Part of a small language model's weights: rotary positions.
Each number is 200 + 30 x the weight over its row's rms, rounded and kept within 0 to 999. Layers, rows and columns count from 0. The size before them is the row's rms in percent of the matrix's.

# up: layer 13 MLP up, 1024x256, rms 0.138, rows 137-163, columns 128-255
# down: layer 13 MLP down (transposed), 1024x256, rms 0.153, rows 137-163, columns 128-255
up137,097,180,196,201,208,192,209,134,172,260,231,246,207,201,165,218,150,176,235,199,240,230,198,148,214,238,227,190,154,181,212,178,230,207,256,220,208,185,194,171,268,254,187,211,200,151,238,163,235,222,218,178,167,254,171,248,207,181,209,239,200,170,205,212,173,175,226,198,173,171,191,204,139,234,199,130,185,203,193,213,216,208,172,210,240,198,168,179,166,206,149,197,197,209,201,205,190,174,239,230,204,228,225,178,127,177,211,227,225,178,185,193,240,217,161,252,239,214,153,164,205,179,225,191,166,232,173,212,174
down137,100,218,197,182,171,187,223,179,215,199,272,177,165,234,249,165,199,208,199,184,131,192,204,169,228,290,157,218,202,205,214,206,178,194,199,203,229,199,207,239,215,193,186,174,258,210,157,223,218,168,173,201,176,196,211,218,215,188,187,156,198,152,209,175,207,230,196,281,227,211,150,166,213,250,188,212,240,173,184,186,207,197,194,213,147,215,156,166,179,190,230,168,216,224,239,232,264,201,184,233,154,206,157,214,188,159,118,170,212,226,186,229,188,254,166,138,206,197,199,204,258,250,243,195,227,191,208,175,240
up138,103,241,234,175,164,177,173,223,198,175,200,168,211,184,205,162,212,172,220,148,219,148,290,185,199,225,206,129,214,230,149,216,232,209,231,234,197,213,259,200,181,158,230,171,167,203,204,227,169,211,218,219,190,223,248,209,235,216,175,235,208,223,201,168,220,139,208,212,274,213,257,175,216,187,196,171,179,174,197,221,183,188,209,214,142,227,190,195,193,243,212,189,209,185,159,137,198,177,219,142,161,217,198,199,225,194,192,179,171,191,247,181,224,188,179,194,192,211,168,185,172,215,227,228,223,226,191,193,164
down138,105,242,160,222,237,213,231,161,225,191,174,209,201,178,190,191,176,175,177,211,194,211,195,174,225,172,157,217,209,223,191,230,221,222,216,221,256,191,187,268,201,204,179,212,215,212,178,226,257,149,218,171,223,177,192,155,205,209,235,218,150,181,188,176,191,193,230,174,213,237,203,272,223,215,207,219,191,231,192,164,266,191,142,221,224,215,184,206,208,188,212,203,233,192,165,243,192,205,209,215,237,226,186,234,199,168,169,249,231,220,225,226,230,223,174,192,196,249,198,180,225,211,244,169,259,198,195,195,217
up139,095,184,244,201,155,215,246,223,217,188,175,251,213,226,210,242,209,187,257,185,208,248,205,208,212,205,219,207,154,199,234,231,200,167,181,202,192,242,235,222,201,207,169,189,201,179,191,198,186,188,212,171,192,229,163,157,206,251,161,111,169,176,199,193,187,248,200,225,198,200,214,166,164,194,171,196,228,271,206,303,240,220,196,204,206,203,200,251,246,200,249,192,225,205,169,178,133,231,169,268,248,198,167,151,222,190,199,245,267,181,142,233,180,169,142,190,177,195,193,221,161,198,167,175,186,223,189,195,212
down139,099,216,128,188,185,130,213,179,211,127,201,203,191,205,138,201,180,162,231,179,174,176,194,230,211,226,209,201,218,214,215,155,185,181,225,172,165,183,229,209,241,185,158,197,196,242,291,176,208,160,190,196,146,215,266,154,210,224,176,156,215,184,241,207,207,175,177,216,197,252,206,166,134,166,202,232,197,202,223,198,152,230,250,212,198,198,201,196,178,195,110,184,204,188,224,215,182,238,158,278,244,213,173,188,129,224,206,223,232,248,200,235,222,216,202,223,97,215,218,206,247,203,149,200,243,179,231,212,242
up140,096,212,184,198,211,187,223,213,215,250,152,205,207,162,228,200,216,174,204,156,119,239,228,218,231,195,198,143,200,230,213,204,210,276,173,202,188,220,217,149,239,210,188,227,250,190,239,195,209,218,203,200,159,190,144,199,240,162,246,222,227,224,232,235,239,153,235,229,207,126,193,165,143,186,196,207,235,165,189,167,182,182,190,178,240,189,173,196,165,226,205,181,212,247,203,205,194,197,209,191,216,236,168,218,237,231,126,222,236,233,177,232,207,167,143,189,179,213,222,164,237,200,179,211,159,247,165,214,196
down140,095,186,209,194,210,233,217,130,219,183,187,245,138,190,211,166,198,237,229,171,204,190,152,240,161,232,258,223,215,177,227,210,241,201,167,226,205,204,160,173,157,171,192,240,219,223,224,188,152,163,167,210,217,180,218,227,198,211,217,238,199,241,181,202,269,205,169,219,211,136,202,200,182,218,206,179,145,259,235,179,222,169,144,205,215,182,183,173,202,179,200,181,186,235,170,196,200,213,218,185,228,221,232,190,192,193,196,192,200,217,182,181,174,212,186,200,229,172,211,211,216,200,263,202,177,225,198,160,189
up141,101,183,170,241,217,200,260,201,218,218,208,190,134,194,201,236,217,252,230,178,208,188,157,191,212,131,236,203,211,214,179,140,205,234,216,188,190,188,204,183,168,178,152,181,221,185,213,215,188,266,215,179,276,197,225,203,191,169,231,175,201,164,150,178,195,212,200,226,173,214,215,188,191,204,143,232,218,179,227,263,139,242,194,252,205,177,211,205,256,190,156,187,161,203,206,176,222,233,156,209,222,242,209,226,167,161,260,134,151,233,200,194,175,205,195,181,255,204,165,207,204,235,200,176,141,217,147,175,166
down141,101,172,233,196,218,223,153,176,223,205,232,160,173,183,211,183,223,203,192,162,165,219,218,201,213,227,208,212,190,225,173,201,196,203,217,213,193,203,193,246,141,162,245,195,204,199,239,193,166,192,248,187,198,219,259,161,274,191,144,203,221,186,216,182,214,154,211,222,165,201,240,208,214,190,196,170,160,251,142,199,213,222,166,203,167,231,155,242,223,169,96,214,189,176,219,188,136,221,251,186,131,206,219,197,215,205,148,200,215,214,245,193,142,182,180,215,189,159,166,174,179,132,214,154,203,193,262,191,195
up142,101,243,220,156,163,210,223,215,235,215,214,193,174,236,186,188,223,205,206,220,186,164,222,188,215,254,219,169,167,191,197,229,214,218,214,163,156,225,195,249,207,239,228,281,255,218,190,188,147,182,185,237,203,166,184,234,170,211,180,197,176,209,184,185,183,282,153,192,223,181,150,211,216,159,235,193,201,180,147,159,233,163,213,168,215,205,223,202,192,172,235,200,228,251,158,179,218,178,219,166,184,167,201,231,165,192,176,244,196,143,211,245,188,179,212,201,214,164,169,193,182,205,174,212,265,202,233,228,251
down142,101,172,176,201,221,189,222,214,241,225,215,178,244,208,210,221,207,239,229,202,191,193,167,158,210,208,174,200,220,171,243,188,200,204,240,200,227,187,205,229,179,155,176,223,217,192,152,192,202,220,200,147,231,244,171,174,181,190,184,181,259,160,239,233,195,175,189,206,164,218,216,209,246,185,230,235,180,147,217,172,188,144,170,199,226,168,178,207,169,201,100,220,215,182,182,236,195,185,154,204,168,265,193,182,204,181,216,190,221,268,159,276,214,221,174,218,149,256,190,166,226,163,183,166,238,182,148,175,260
up143,104,208,248,234,257,202,229,211,156,152,199,196,227,177,247,192,233,170,210,192,195,206,208,161,234,262,124,178,193,245,202,194,189,223,245,209,181,204,200,155,153,193,234,195,197,193,215,155,216,181,228,139,258,194,171,174,114,166,202,194,188,212,219,222,251,187,185,188,201,214,227,201,231,205,208,218,201,210,172,240,209,193,254,237,230,196,188,150,196,232,248,164,252,248,174,200,191,166,222,223,206,220,115,249,184,168,243,226,264,175,216,222,145,210,193,215,202,233,183,190,183,164,183,166,200,209,220,195,148
down143,104,178,161,239,208,181,195,160,252,166,193,167,205,157,168,201,168,223,201,126,168,217,214,196,190,190,193,212,192,176,231,201,207,257,225,202,199,205,172,260,144,199,192,189,200,222,221,223,238,167,144,234,228,183,191,141,157,140,207,282,191,194,152,178,201,151,262,184,208,202,168,193,207,171,185,183,202,179,187,257,175,243,238,214,176,179,234,265,189,205,234,199,210,212,208,177,184,230,153,211,157,238,188,175,235,213,203,184,229,138,163,158,229,205,174,216,231,197,217,141,180,208,211,178,216,221,160,187,272
up144,098,114,222,158,219,197,203,200,181,172,237,201,216,159,225,233,228,211,251,180,176,197,185,181,263,211,167,195,253,195,187,159,173,181,162,226,214,208,195,204,192,202,198,228,257,174,188,187,221,229,165,200,228,211,218,174,250,196,285,230,189,218,211,208,206,174,158,204,178,193,165,219,214,189,183,234,209,222,197,132,171,204,206,177,178,181,230,179,151,245,227,168,256,208,250,229,173,249,177,195,180,139,147,206,193,177,166,176,216,227,132,172,187,189,209,161,229,213,185,223,221,213,248,233,172,209,147,159,209
down144,088,251,163,187,202,184,198,158,160,225,186,220,177,247,182,191,199,223,189,167,203,197,219,227,135,208,174,174,171,169,170,263,192,192,199,233,265,192,251,220,197,216,198,216,197,194,197,178,176,231,207,199,168,191,178,165,205,200,167,169,193,221,210,177,154,226,183,196,170,191,209,175,176,206,182,164,151,172,223,197,213,200,241,227,224,246,151,189,232,170,181,208,182,177,183,218,204,184,183,201,229,260,229,222,218,223,213,183,221,193,262,248,158,233,180,231,185,187,159,207,232,175,131,237,261,206,200,223,189
up145,100,205,220,180,240,227,209,200,168,185,223,245,198,174,174,154,227,200,149,215,220,110,204,185,168,206,218,182,182,165,164,231,210,165,169,198,169,174,196,192,204,215,195,188,185,190,170,231,211,230,208,158,243,202,193,246,235,219,182,219,208,213,187,214,206,212,223,224,172,193,160,232,194,254,205,203,237,209,163,203,196,186,196,186,238,237,225,207,233,223,222,210,221,199,264,152,168,262,211,152,253,277,211,266,203,210,181,199,203,138,231,238,224,198,256,234,249,178,201,227,228,241,192,198,210,204,232,149,230
down145,100,166,205,148,197,145,242,227,169,251,162,177,170,155,193,204,266,220,148,121,171,176,205,242,174,205,171,218,261,200,175,228,224,169,174,209,160,190,180,215,187,152,201,215,225,164,221,195,190,178,145,217,195,221,216,186,175,143,211,190,184,195,221,214,202,218,250,183,198,221,220,175,209,229,191,235,150,181,226,200,201,171,179,175,230,194,188,197,287,196,204,209,248,245,224,213,248,236,197,184,193,229,187,210,176,145,213,145,222,253,137,221,227,197,217,161,172,222,197,173,218,223,214,198,254,232,221,213,179
up146,101,203,207,150,233,155,224,186,168,240,190,211,245,254,189,220,200,231,225,272,197,240,215,187,244,115,186,223,194,252,234,188,166,145,209,193,163,223,235,191,203,180,213,177,208,187,249,195,208,245,193,153,203,219,225,170,231,209,235,207,192,199,207,187,194,212,219,222,249,166,183,200,217,148,200,245,263,205,192,195,269,181,231,248,180,207,173,220,197,225,198,214,168,200,210,265,190,227,187,233,208,174,202,162,197,240,218,207,201,167,207,184,249,146,160,208,141,222,155,171,217,188,212,233,152,209,180,210,206
down146,103,207,217,188,149,212,223,213,160,245,172,229,200,272,251,192,239,230,234,217,219,195,180,193,215,219,191,230,166,246,195,211,175,168,244,205,218,240,214,244,213,144,200,218,212,206,230,192,209,251,176,162,147,139,246,162,201,230,256,196,180,235,253,135,191,220,162,169,266,190,220,226,214,162,188,198,218,150,163,193,199,216,216,179,215,196,192,205,239,173,215,161,170,191,179,302,218,175,164,190,191,158,193,177,242,236,286,157,180,228,234,219,213,184,214,206,217,206,169,235,203,171,180,186,219,228,234,240,203
up147,105,213,203,170,204,161,193,173,196,159,211,202,235,225,187,187,159,134,222,213,240,216,220,210,230,143,221,178,194,198,119,249,200,241,202,221,193,216,186,229,202,211,212,226,187,271,201,180,197,128,142,165,194,177,284,183,225,109,219,208,165,213,213,217,171,147,210,190,205,246,176,261,233,208,164,229,194,206,200,200,204,155,237,259,210,211,126,206,204,161,174,205,254,222,168,256,199,170,199,264,198,181,206,196,215,171,167,215,189,193,172,203,209,207,213,246,220,195,196,189,137,186,258,223,215,220,207,186,198
down147,101,190,169,208,170,220,214,201,152,161,200,241,225,208,249,198,184,175,212,179,190,222,215,194,210,211,162,204,137,179,242,201,177,226,236,176,212,179,254,145,194,238,202,175,154,195,204,189,181,214,237,193,194,243,200,153,269,237,306,198,199,205,177,195,132,160,178,189,209,247,218,186,226,216,209,205,235,229,173,251,207,204,176,206,147,238,132,155,211,191,244,241,214,200,203,191,201,206,222,252,204,184,204,212,126,164,225,137,203,186,222,202,203,248,201,247,182,172,152,116,205,194,172,187,224,187,165,251,227
up148,093,188,191,174,192,226,175,232,184,208,212,182,181,170,153,209,197,202,201,216,198,226,223,271,201,187,193,107,186,235,165,184,165,180,238,212,183,196,181,168,208,169,239,189,172,193,152,199,189,211,170,202,230,222,169,195,180,183,189,199,231,245,206,285,218,141,180,114,189,188,203,209,213,175,219,234,222,205,275,192,191,195,267,175,240,159,143,184,146,194,210,237,226,187,145,235,141,187,170,228,194,226,233,168,203,195,229,185,202,206,204,204,236,195,173,245,180,213,155,196,210,182,208,207,148,179,259,208,212
down148,098,168,241,181,224,212,175,196,252,155,170,233,198,246,209,201,236,250,177,186,170,209,195,186,193,194,161,183,232,202,230,205,172,157,163,186,232,166,171,156,211,156,186,201,150,167,177,177,206,149,204,185,142,209,300,207,203,217,166,224,214,191,262,192,168,218,175,209,211,145,232,208,141,203,200,201,212,208,175,147,271,162,159,174,186,252,228,157,211,201,203,191,198,267,192,233,230,218,207,229,216,157,214,199,210,136,187,172,215,316,164,206,185,199,221,177,268,149,214,197,184,191,188,170,230,213,210,215,168
up149,100,154,217,210,258,193,211,211,212,216,234,194,212,209,203,203,146,152,192,219,184,180,186,226,251,139,181,223,148,197,199,261,242,214,229,187,225,224,137,189,194,188,222,222,186,223,200,214,204,209,232,154,253,194,220,191,173,204,189,215,154,185,213,260,241,189,159,210,165,209,209,151,247,215,203,215,183,232,178,214,207,160,235,205,169,215,225,194,253,173,212,187,212,190,220,178,230,170,187,171,218,185,196,241,166,162,150,180,204,200,222,203,244,224,191,145,148,211,240,196,208,172,160,164,204,204,174,183,196
down149,097,180,184,224,194,219,163,243,179,251,199,164,226,219,222,160,159,264,180,185,188,200,208,220,186,194,219,204,212,209,246,219,198,201,175,190,143,222,212,176,181,224,163,174,135,197,239,170,222,177,186,218,220,202,215,170,196,165,212,189,179,246,203,145,181,194,156,177,185,196,237,209,229,199,188,178,228,168,157,224,198,212,156,195,205,218,225,223,177,190,167,238,200,228,195,189,175,209,215,261,222,207,182,148,230,174,235,197,213,249,177,184,234,245,172,184,239,164,230,211,175,212,247,197,158,167,193,224,244
up150,098,158,150,237,196,244,233,214,232,246,186,208,250,183,220,190,220,220,206,218,283,207,222,241,190,218,197,187,165,174,265,154,198,199,235,188,225,182,207,171,190,187,226,196,263,162,186,199,240,219,203,188,193,160,185,208,217,225,164,210,222,252,243,197,207,232,170,224,235,162,208,180,154,138,146,238,238,200,236,206,172,236,245,204,191,186,132,204,203,206,147,208,183,133,197,165,222,195,200,228,195,199,216,230,170,181,211,226,152,185,209,190,168,158,225,186,172,223,178,227,181,211,231,147,186,181,198,166,183
down150,097,185,217,174,202,189,234,219,199,188,226,187,190,214,251,209,237,201,201,187,115,202,144,222,200,196,213,213,215,226,163,222,198,173,202,197,156,161,201,252,149,165,192,187,204,210,187,220,189,227,242,207,162,202,213,157,172,187,190,202,175,216,223,227,262,182,248,199,138,191,215,206,200,210,227,178,216,159,196,173,204,224,230,235,178,164,171,194,216,170,143,223,206,255,216,237,213,205,222,250,150,228,224,196,170,202,216,184,203,210,220,225,268,175,199,236,172,233,192,181,199,205,202,144,204,164,221,252,224
up151,099,233,200,211,222,210,194,158,220,161,242,197,243,239,212,199,239,183,231,235,204,152,218,219,254,219,163,145,223,216,226,200,173,129,126,182,132,228,170,185,153,206,185,224,180,224,201,173,205,180,246,207,243,248,180,177,142,174,192,184,156,231,198,217,252,259,234,178,215,244,207,188,161,203,213,227,216,221,103,208,170,191,213,188,166,234,192,203,190,162,213,182,218,237,219,204,126,233,234,224,202,176,228,202,186,150,174,211,170,182,196,229,176,250,234,212,193,165,170,177,197,212,177,193,184,197,144,217,237
down151,102,192,193,251,167,217,157,196,201,229,200,184,205,222,213,218,206,188,228,261,186,232,159,223,258,221,238,183,216,214,206,227,150,182,183,163,186,147,184,229,176,174,213,195,231,229,213,213,100,202,186,175,193,185,213,124,243,221,234,188,210,196,193,166,247,207,189,168,187,206,215,206,201,182,234,169,199,174,197,231,221,144,218,205,221,206,215,231,198,225,191,194,188,192,208,184,144,181,286,209,211,175,204,250,231,228,203,215,191,173,193,164,203,167,254,221,205,239,216,238,212,149,240,162,230,178,219,219,185
up152,095,190,237,301,222,225,162,201,154,196,220,245,201,246,213,300,159,124,205,220,201,167,232,147,162,197,235,210,198,194,206,218,255,247,201,182,147,243,216,236,163,187,205,239,205,165,168,142,225,171,250,188,220,194,250,175,214,212,190,196,199,232,153,205,189,159,207,191,109,153,157,166,195,175,169,180,181,166,218,172,200,171,210,233,197,239,172,167,191,237,182,198,213,171,207,214,236,232,215,169,223,219,194,191,202,219,161,226,198,168,165,233,239,165,204,169,213,169,230,211,191,182,221,223,234,290,214,219,174
down152,094,179,185,199,202,181,214,203,195,207,241,160,245,169,211,170,199,195,156,203,228,181,121,197,222,205,177,185,182,193,240,204,210,205,197,181,210,191,228,192,206,226,152,193,204,198,248,185,172,248,172,148,178,190,218,173,150,210,180,175,235,181,185,219,247,210,184,242,129,229,235,225,236,260,175,214,178,261,220,156,179,156,180,195,202,198,173,228,174,232,162,220,188,236,209,189,225,188,222,214,124,168,202,213,200,159,191,167,185,213,253,201,212,208,181,228,141,226,169,141,168,252,199,197,224,164,178,203,165
up153,097,191,202,211,231,244,267,165,279,173,121,208,218,189,276,250,223,211,217,183,215,178,167,204,198,186,184,158,255,177,225,149,269,191,224,188,185,175,174,193,205,202,175,195,209,188,189,243,139,214,221,210,184,212,257,225,237,218,208,170,227,206,233,193,243,188,186,165,234,224,231,170,172,207,187,206,260,242,201,215,184,207,199,189,198,236,174,206,173,193,228,218,200,233,169,202,236,142,196,181,199,170,176,235,220,241,196,233,224,154,207,206,167,195,149,181,159,245,220,224,204,246,214,198,226,152,206,168,270
down153,096,165,213,195,221,210,195,199,176,203,205,210,127,233,172,186,225,256,175,160,147,217,202,196,192,220,165,198,194,201,230,175,179,172,172,189,226,232,190,250,194,195,211,150,233,193,204,211,220,226,225,145,150,232,207,190,190,239,209,223,218,243,217,204,216,199,132,193,181,177,264,195,138,213,167,104,204,221,184,174,184,276,248,214,210,181,170,181,175,234,203,232,191,195,169,213,207,280,200,225,188,183,159,149,276,246,237,187,163,208,213,242,180,200,253,212,205,257,191,178,221,166,193,192,191,233,197,199,247
up154,095,210,237,165,227,199,183,204,228,171,171,227,170,210,203,157,177,140,207,166,225,242,230,231,228,183,140,221,172,306,197,171,225,189,235,231,146,175,194,228,236,156,256,209,212,155,184,153,190,206,187,199,217,181,236,221,222,241,183,169,165,211,280,164,156,152,246,213,221,188,148,178,194,212,204,234,196,236,219,179,205,227,225,175,202,221,175,135,241,243,148,196,195,206,184,180,220,205,177,146,144,205,203,173,173,186,168,178,202,225,153,212,208,213,217,217,194,186,184,176,182,200,199,160,200,193,178,190,174
down154,100,170,188,192,222,224,247,257,200,189,166,195,211,212,153,228,254,223,208,237,168,162,158,170,217,199,184,207,194,169,168,187,201,192,206,187,228,205,174,126,237,223,166,185,214,199,201,218,226,241,196,223,143,217,193,172,150,189,211,178,199,242,254,240,170,187,244,291,182,210,192,210,236,206,227,194,184,213,231,159,174,168,184,172,190,221,207,261,182,196,152,210,186,196,148,172,206,213,224,218,221,174,258,200,159,192,210,223,180,170,216,209,136,178,168,199,162,199,174,219,224,195,226,230,186,172,193,213,203
up155,099,239,233,139,215,179,222,223,234,234,218,179,257,198,200,223,191,200,232,148,160,156,201,201,233,233,241,149,194,188,215,203,210,139,199,196,174,180,179,197,160,183,233,235,215,212,206,218,191,165,259,188,201,172,225,213,157,179,188,203,171,212,221,153,164,222,249,203,171,176,184,225,186,233,185,198,231,233,145,236,142,207,207,200,181,193,199,207,197,186,171,156,177,161,167,158,182,220,191,180,235,165,254,234,199,213,225,212,196,220,216,169,163,272,223,276,211,153,149,204,180,177,156,238,182,241,217,288,126
down155,100,200,247,198,192,229,228,181,173,188,218,228,252,208,214,234,203,193,152,198,215,133,160,217,255,235,223,212,192,211,231,222,212,211,221,212,205,196,189,188,212,226,140,205,265,201,196,202,152,207,170,195,173,188,180,256,234,228,185,209,204,203,238,221,129,120,168,256,207,224,214,185,169,255,220,203,214,219,228,243,204,159,202,164,108,166,240,189,219,174,236,184,249,234,166,221,217,224,179,170,174,247,173,275,160,204,186,202,142,264,215,181,217,175,205,191,140,200,204,239,223,220,282,165,240,208,190,227,257
up156,098,154,193,213,222,191,242,169,232,222,256,171,247,156,198,209,280,208,142,154,231,130,228,198,159,245,228,191,222,168,193,204,228,202,186,220,191,149,186,188,174,206,209,205,194,260,212,199,138,216,182,176,216,243,224,178,245,177,221,209,196,210,189,201,181,173,180,158,173,207,230,200,206,180,185,162,216,170,196,196,180,197,182,205,172,217,193,229,191,193,215,244,175,187,240,168,241,143,181,189,195,178,222,260,175,197,175,194,239,165,203,124,236,161,161,210,174,126,234,146,201,194,232,184,171,214,219,166,176
down156,095,201,222,173,225,259,211,185,181,191,171,193,187,247,224,155,188,182,203,221,180,164,249,178,180,226,176,212,209,210,189,190,182,197,189,237,185,214,185,180,250,199,186,149,170,217,193,152,194,228,215,249,186,170,185,208,176,164,203,282,215,213,259,180,185,274,209,164,231,138,201,255,186,249,196,173,184,181,216,226,158,156,214,159,242,207,212,169,184,210,171,163,188,165,212,165,170,206,233,171,212,254,228,184,207,200,203,239,211,183,196,162,161,209,198,212,208,223,243,218,221,244,212,187,230,238,182,197,266
up157,098,195,230,201,198,86,187,143,187,185,202,236,201,244,160,202,172,271,198,162,179,200,183,165,212,202,173,239,190,211,186,179,221,163,217,166,231,209,250,140,163,209,209,226,173,198,218,182,175,228,153,134,238,180,190,236,206,155,220,187,174,196,197,168,156,212,224,160,223,185,202,237,210,207,171,224,194,262,195,166,185,294,194,218,190,251,184,162,244,207,185,259,159,220,230,165,203,209,145,229,216,219,200,233,233,244,206,191,203,216,223,165,188,218,206,214,218,231,200,176,232,203,159,233,185,220,182,227,238
down157,099,237,160,200,220,224,190,229,197,214,189,219,203,202,270,177,212,181,195,228,209,228,166,252,192,181,194,201,191,213,210,227,225,172,182,214,170,215,197,193,188,188,168,196,178,152,237,203,217,210,206,211,211,223,185,229,242,185,269,214,192,176,180,239,179,215,180,195,235,186,234,172,206,239,220,177,207,211,215,235,200,187,243,202,191,143,180,257,200,148,140,193,200,202,208,179,219,217,186,181,221,212,192,170,144,172,215,186,206,184,207,208,182,200,193,111,181,202,235,239,191,213,241,170,177,231,225,232,205
up158,105,189,197,217,197,174,221,153,188,168,212,178,276,222,227,184,173,181,204,143,248,202,134,253,237,182,269,156,257,237,164,209,194,167,201,138,227,221,213,182,212,238,235,179,137,251,205,198,231,135,212,162,204,219,192,175,162,250,221,198,191,211,190,176,169,224,191,169,164,206,191,254,228,241,204,201,233,197,200,168,230,231,217,198,179,204,181,197,231,227,200,172,231,232,175,223,207,201,179,147,184,202,204,186,238,194,255,195,174,161,243,171,180,203,202,205,192,249,196,247,224,217,207,217,190,216,168,188,220
down158,103,201,207,171,211,211,184,154,193,191,217,188,174,220,239,186,183,224,182,214,193,222,254,168,175,193,183,239,185,209,246,219,162,225,162,172,230,167,241,221,203,164,178,215,230,241,201,112,211,201,213,248,155,199,231,260,185,201,237,156,189,212,152,261,212,170,202,211,176,207,173,132,200,205,212,228,221,210,210,191,162,204,164,179,225,172,159,211,197,263,277,244,227,191,227,165,203,225,177,240,199,168,184,214,171,194,167,218,155,158,225,190,190,216,179,169,220,209,146,170,167,170,213,198,160,242,183,182,237
up159,107,187,220,223,218,218,170,192,181,203,197,195,217,165,219,197,224,177,138,174,214,161,159,271,275,202,232,163,165,228,295,180,202,208,173,191,197,274,233,231,220,173,200,167,155,196,205,227,257,218,147,140,194,166,180,219,199,219,176,214,202,172,149,209,164,177,290,205,207,191,175,166,174,207,187,190,238,247,198,222,184,194,217,264,248,220,188,218,186,196,184,203,199,187,214,227,184,197,181,214,190,167,196,243,226,205,162,198,143,235,257,214,260,232,234,192,178,202,197,212,198,189,172,187,214,183,210,203,219
down159,108,222,231,191,159,224,270,192,217,133,186,241,239,193,159,240,235,210,214,210,186,166,158,167,237,214,244,202,172,240,162,223,219,211,195,227,241,188,164,211,172,221,171,180,206,247,205,263,253,179,197,189,224,204,226,178,178,273,214,186,167,216,238,174,171,251,246,189,236,115,187,171,177,201,200,219,219,184,176,212,203,183,152,256,136,206,178,218,197,214,172,240,161,189,193,229,198,170,182,211,223,231,196,206,243,165,173,193,140,195,227,175,214,203,234,157,228,213,204,195,251,194,224,200,199,183,221,214,189
up160,097,173,227,194,199,177,235,192,191,202,197,134,158,218,190,242,219,222,187,224,177,230,165,177,204,262,202,162,228,246,187,184,235,217,183,200,154,153,195,177,210,229,199,215,201,226,146,174,230,150,202,178,203,232,213,194,233,180,190,188,219,223,196,212,152,142,223,164,199,240,268,195,136,239,199,160,210,185,218,148,219,158,231,164,173,250,179,164,233,226,192,228,225,238,192,147,211,292,189,225,248,194,203,214,214,181,176,185,182,177,196,233,185,214,233,208,177,182,226,195,206,177,219,199,210,250,209,189,186
down160,100,232,202,227,211,233,218,196,169,121,205,188,260,202,105,200,217,188,236,213,266,219,217,250,241,177,204,223,151,171,224,188,208,177,169,178,207,176,164,189,136,174,166,186,231,169,242,240,223,205,193,205,243,194,193,180,196,210,237,208,215,194,202,180,190,209,160,168,213,238,150,215,198,162,179,184,187,155,207,239,208,220,177,227,237,216,195,175,219,218,123,171,220,220,224,241,229,236,180,272,195,162,154,165,200,155,204,224,219,211,262,209,163,195,210,176,177,211,188,214,183,183,196,175,157,191,201,213,149
up161,094,255,220,208,223,207,195,196,128,230,194,201,233,225,199,200,207,213,181,159,255,117,175,177,200,165,212,173,132,209,261,164,213,160,219,155,215,212,255,155,157,181,214,190,239,182,234,158,153,170,188,207,232,193,233,172,194,208,230,171,201,174,187,159,210,181,190,234,161,138,209,166,182,168,218,221,268,173,230,184,207,161,191,187,164,251,180,169,280,263,212,183,214,227,245,211,182,228,207,179,194,209,159,208,210,147,249,168,281,177,193,254,189,200,207,240,239,195,194,210,199,189,165,216,184,197,224,157,174
down161,097,197,187,175,187,203,262,181,225,174,196,191,201,224,228,200,177,197,219,245,171,205,197,209,200,227,185,238,176,146,192,205,230,166,169,233,212,178,221,227,203,211,159,186,155,269,202,202,196,218,219,210,212,228,198,191,227,166,224,149,189,157,200,208,207,215,197,170,188,211,181,217,187,269,176,205,165,243,182,198,146,165,159,199,188,179,202,189,189,204,216,175,232,220,183,232,155,222,215,200,235,167,186,226,193,204,180,275,121,225,201,161,161,200,182,212,261,225,241,213,193,160,187,171,185,191,189,224,207
up162,101,171,160,227,235,253,223,205,169,192,181,209,235,150,231,215,184,190,192,213,238,161,213,202,190,239,208,200,145,257,173,254,207,181,206,251,222,176,187,142,194,198,189,190,158,174,195,201,180,219,178,205,160,145,191,170,184,203,159,242,188,186,228,216,204,183,169,168,181,192,158,169,201,244,161,207,254,216,199,131,201,195,186,242,192,211,212,206,174,188,184,235,279,185,240,116,172,239,241,174,217,200,206,192,214,196,246,183,152,193,216,176,203,200,199,187,205,233,164,149,216,211,186,207,155,211,204,177,197
down162,099,169,160,173,236,159,212,210,185,211,190,228,201,182,179,225,235,214,207,198,184,138,266,224,172,180,159,197,191,205,166,253,195,209,210,224,204,198,238,205,277,187,168,170,202,183,164,205,192,182,243,180,163,217,184,232,272,195,209,213,244,202,208,199,240,215,199,233,223,203,180,234,249,192,148,209,184,219,237,242,195,199,177,140,217,192,179,213,142,154,177,176,175,196,175,218,233,213,182,159,198,141,172,242,253,187,165,229,232,203,279,227,250,224,232,169,184,163,202,197,175,197,212,194,252,203,224,250,166
up163,101,216,187,193,159,215,193,165,193,249,186,223,199,183,187,206,260,214,217,164,208,201,250,285,209,249,237,196,247,173,208,209,169,190,285,198,209,229,123,222,193,198,217,206,173,169,192,160,175,200,208,246,181,189,215,196,131,203,156,184,196,224,210,181,200,190,166,234,218,208,187,189,233,174,156,205,230,203,229,218,164,217,157,210,152,162,187,220,209,178,184,163,176,175,200,139,194,211,155,151,194,230,203,226,208,219,211,201,237,203,189,158,232,206,177,228,148,211,145,188,188,172,151,187,211,198,209,243,171
down163,102,204,168,125,180,215,230,174,198,188,178,227,171,228,229,164,174,185,207,192,198,217,172,264,191,209,159,184,195,192,190,242,192,191,188,198,212,226,188,183,209,221,196,186,194,165,193,254,234,187,197,172,213,185,133,229,190,229,192,187,235,262,235,111,205,184,129,267,155,202,158,184,218,216,199,174,202,160,234,129,231,201,179,176,162,236,214,165,169,197,187,195,226,198,261,216,191,199,169,160,179,140,252,190,156,197,265,202,183,202,203,230,242,215,177,217,206,226,258,234,239,239,162,162,218,196,211,184,101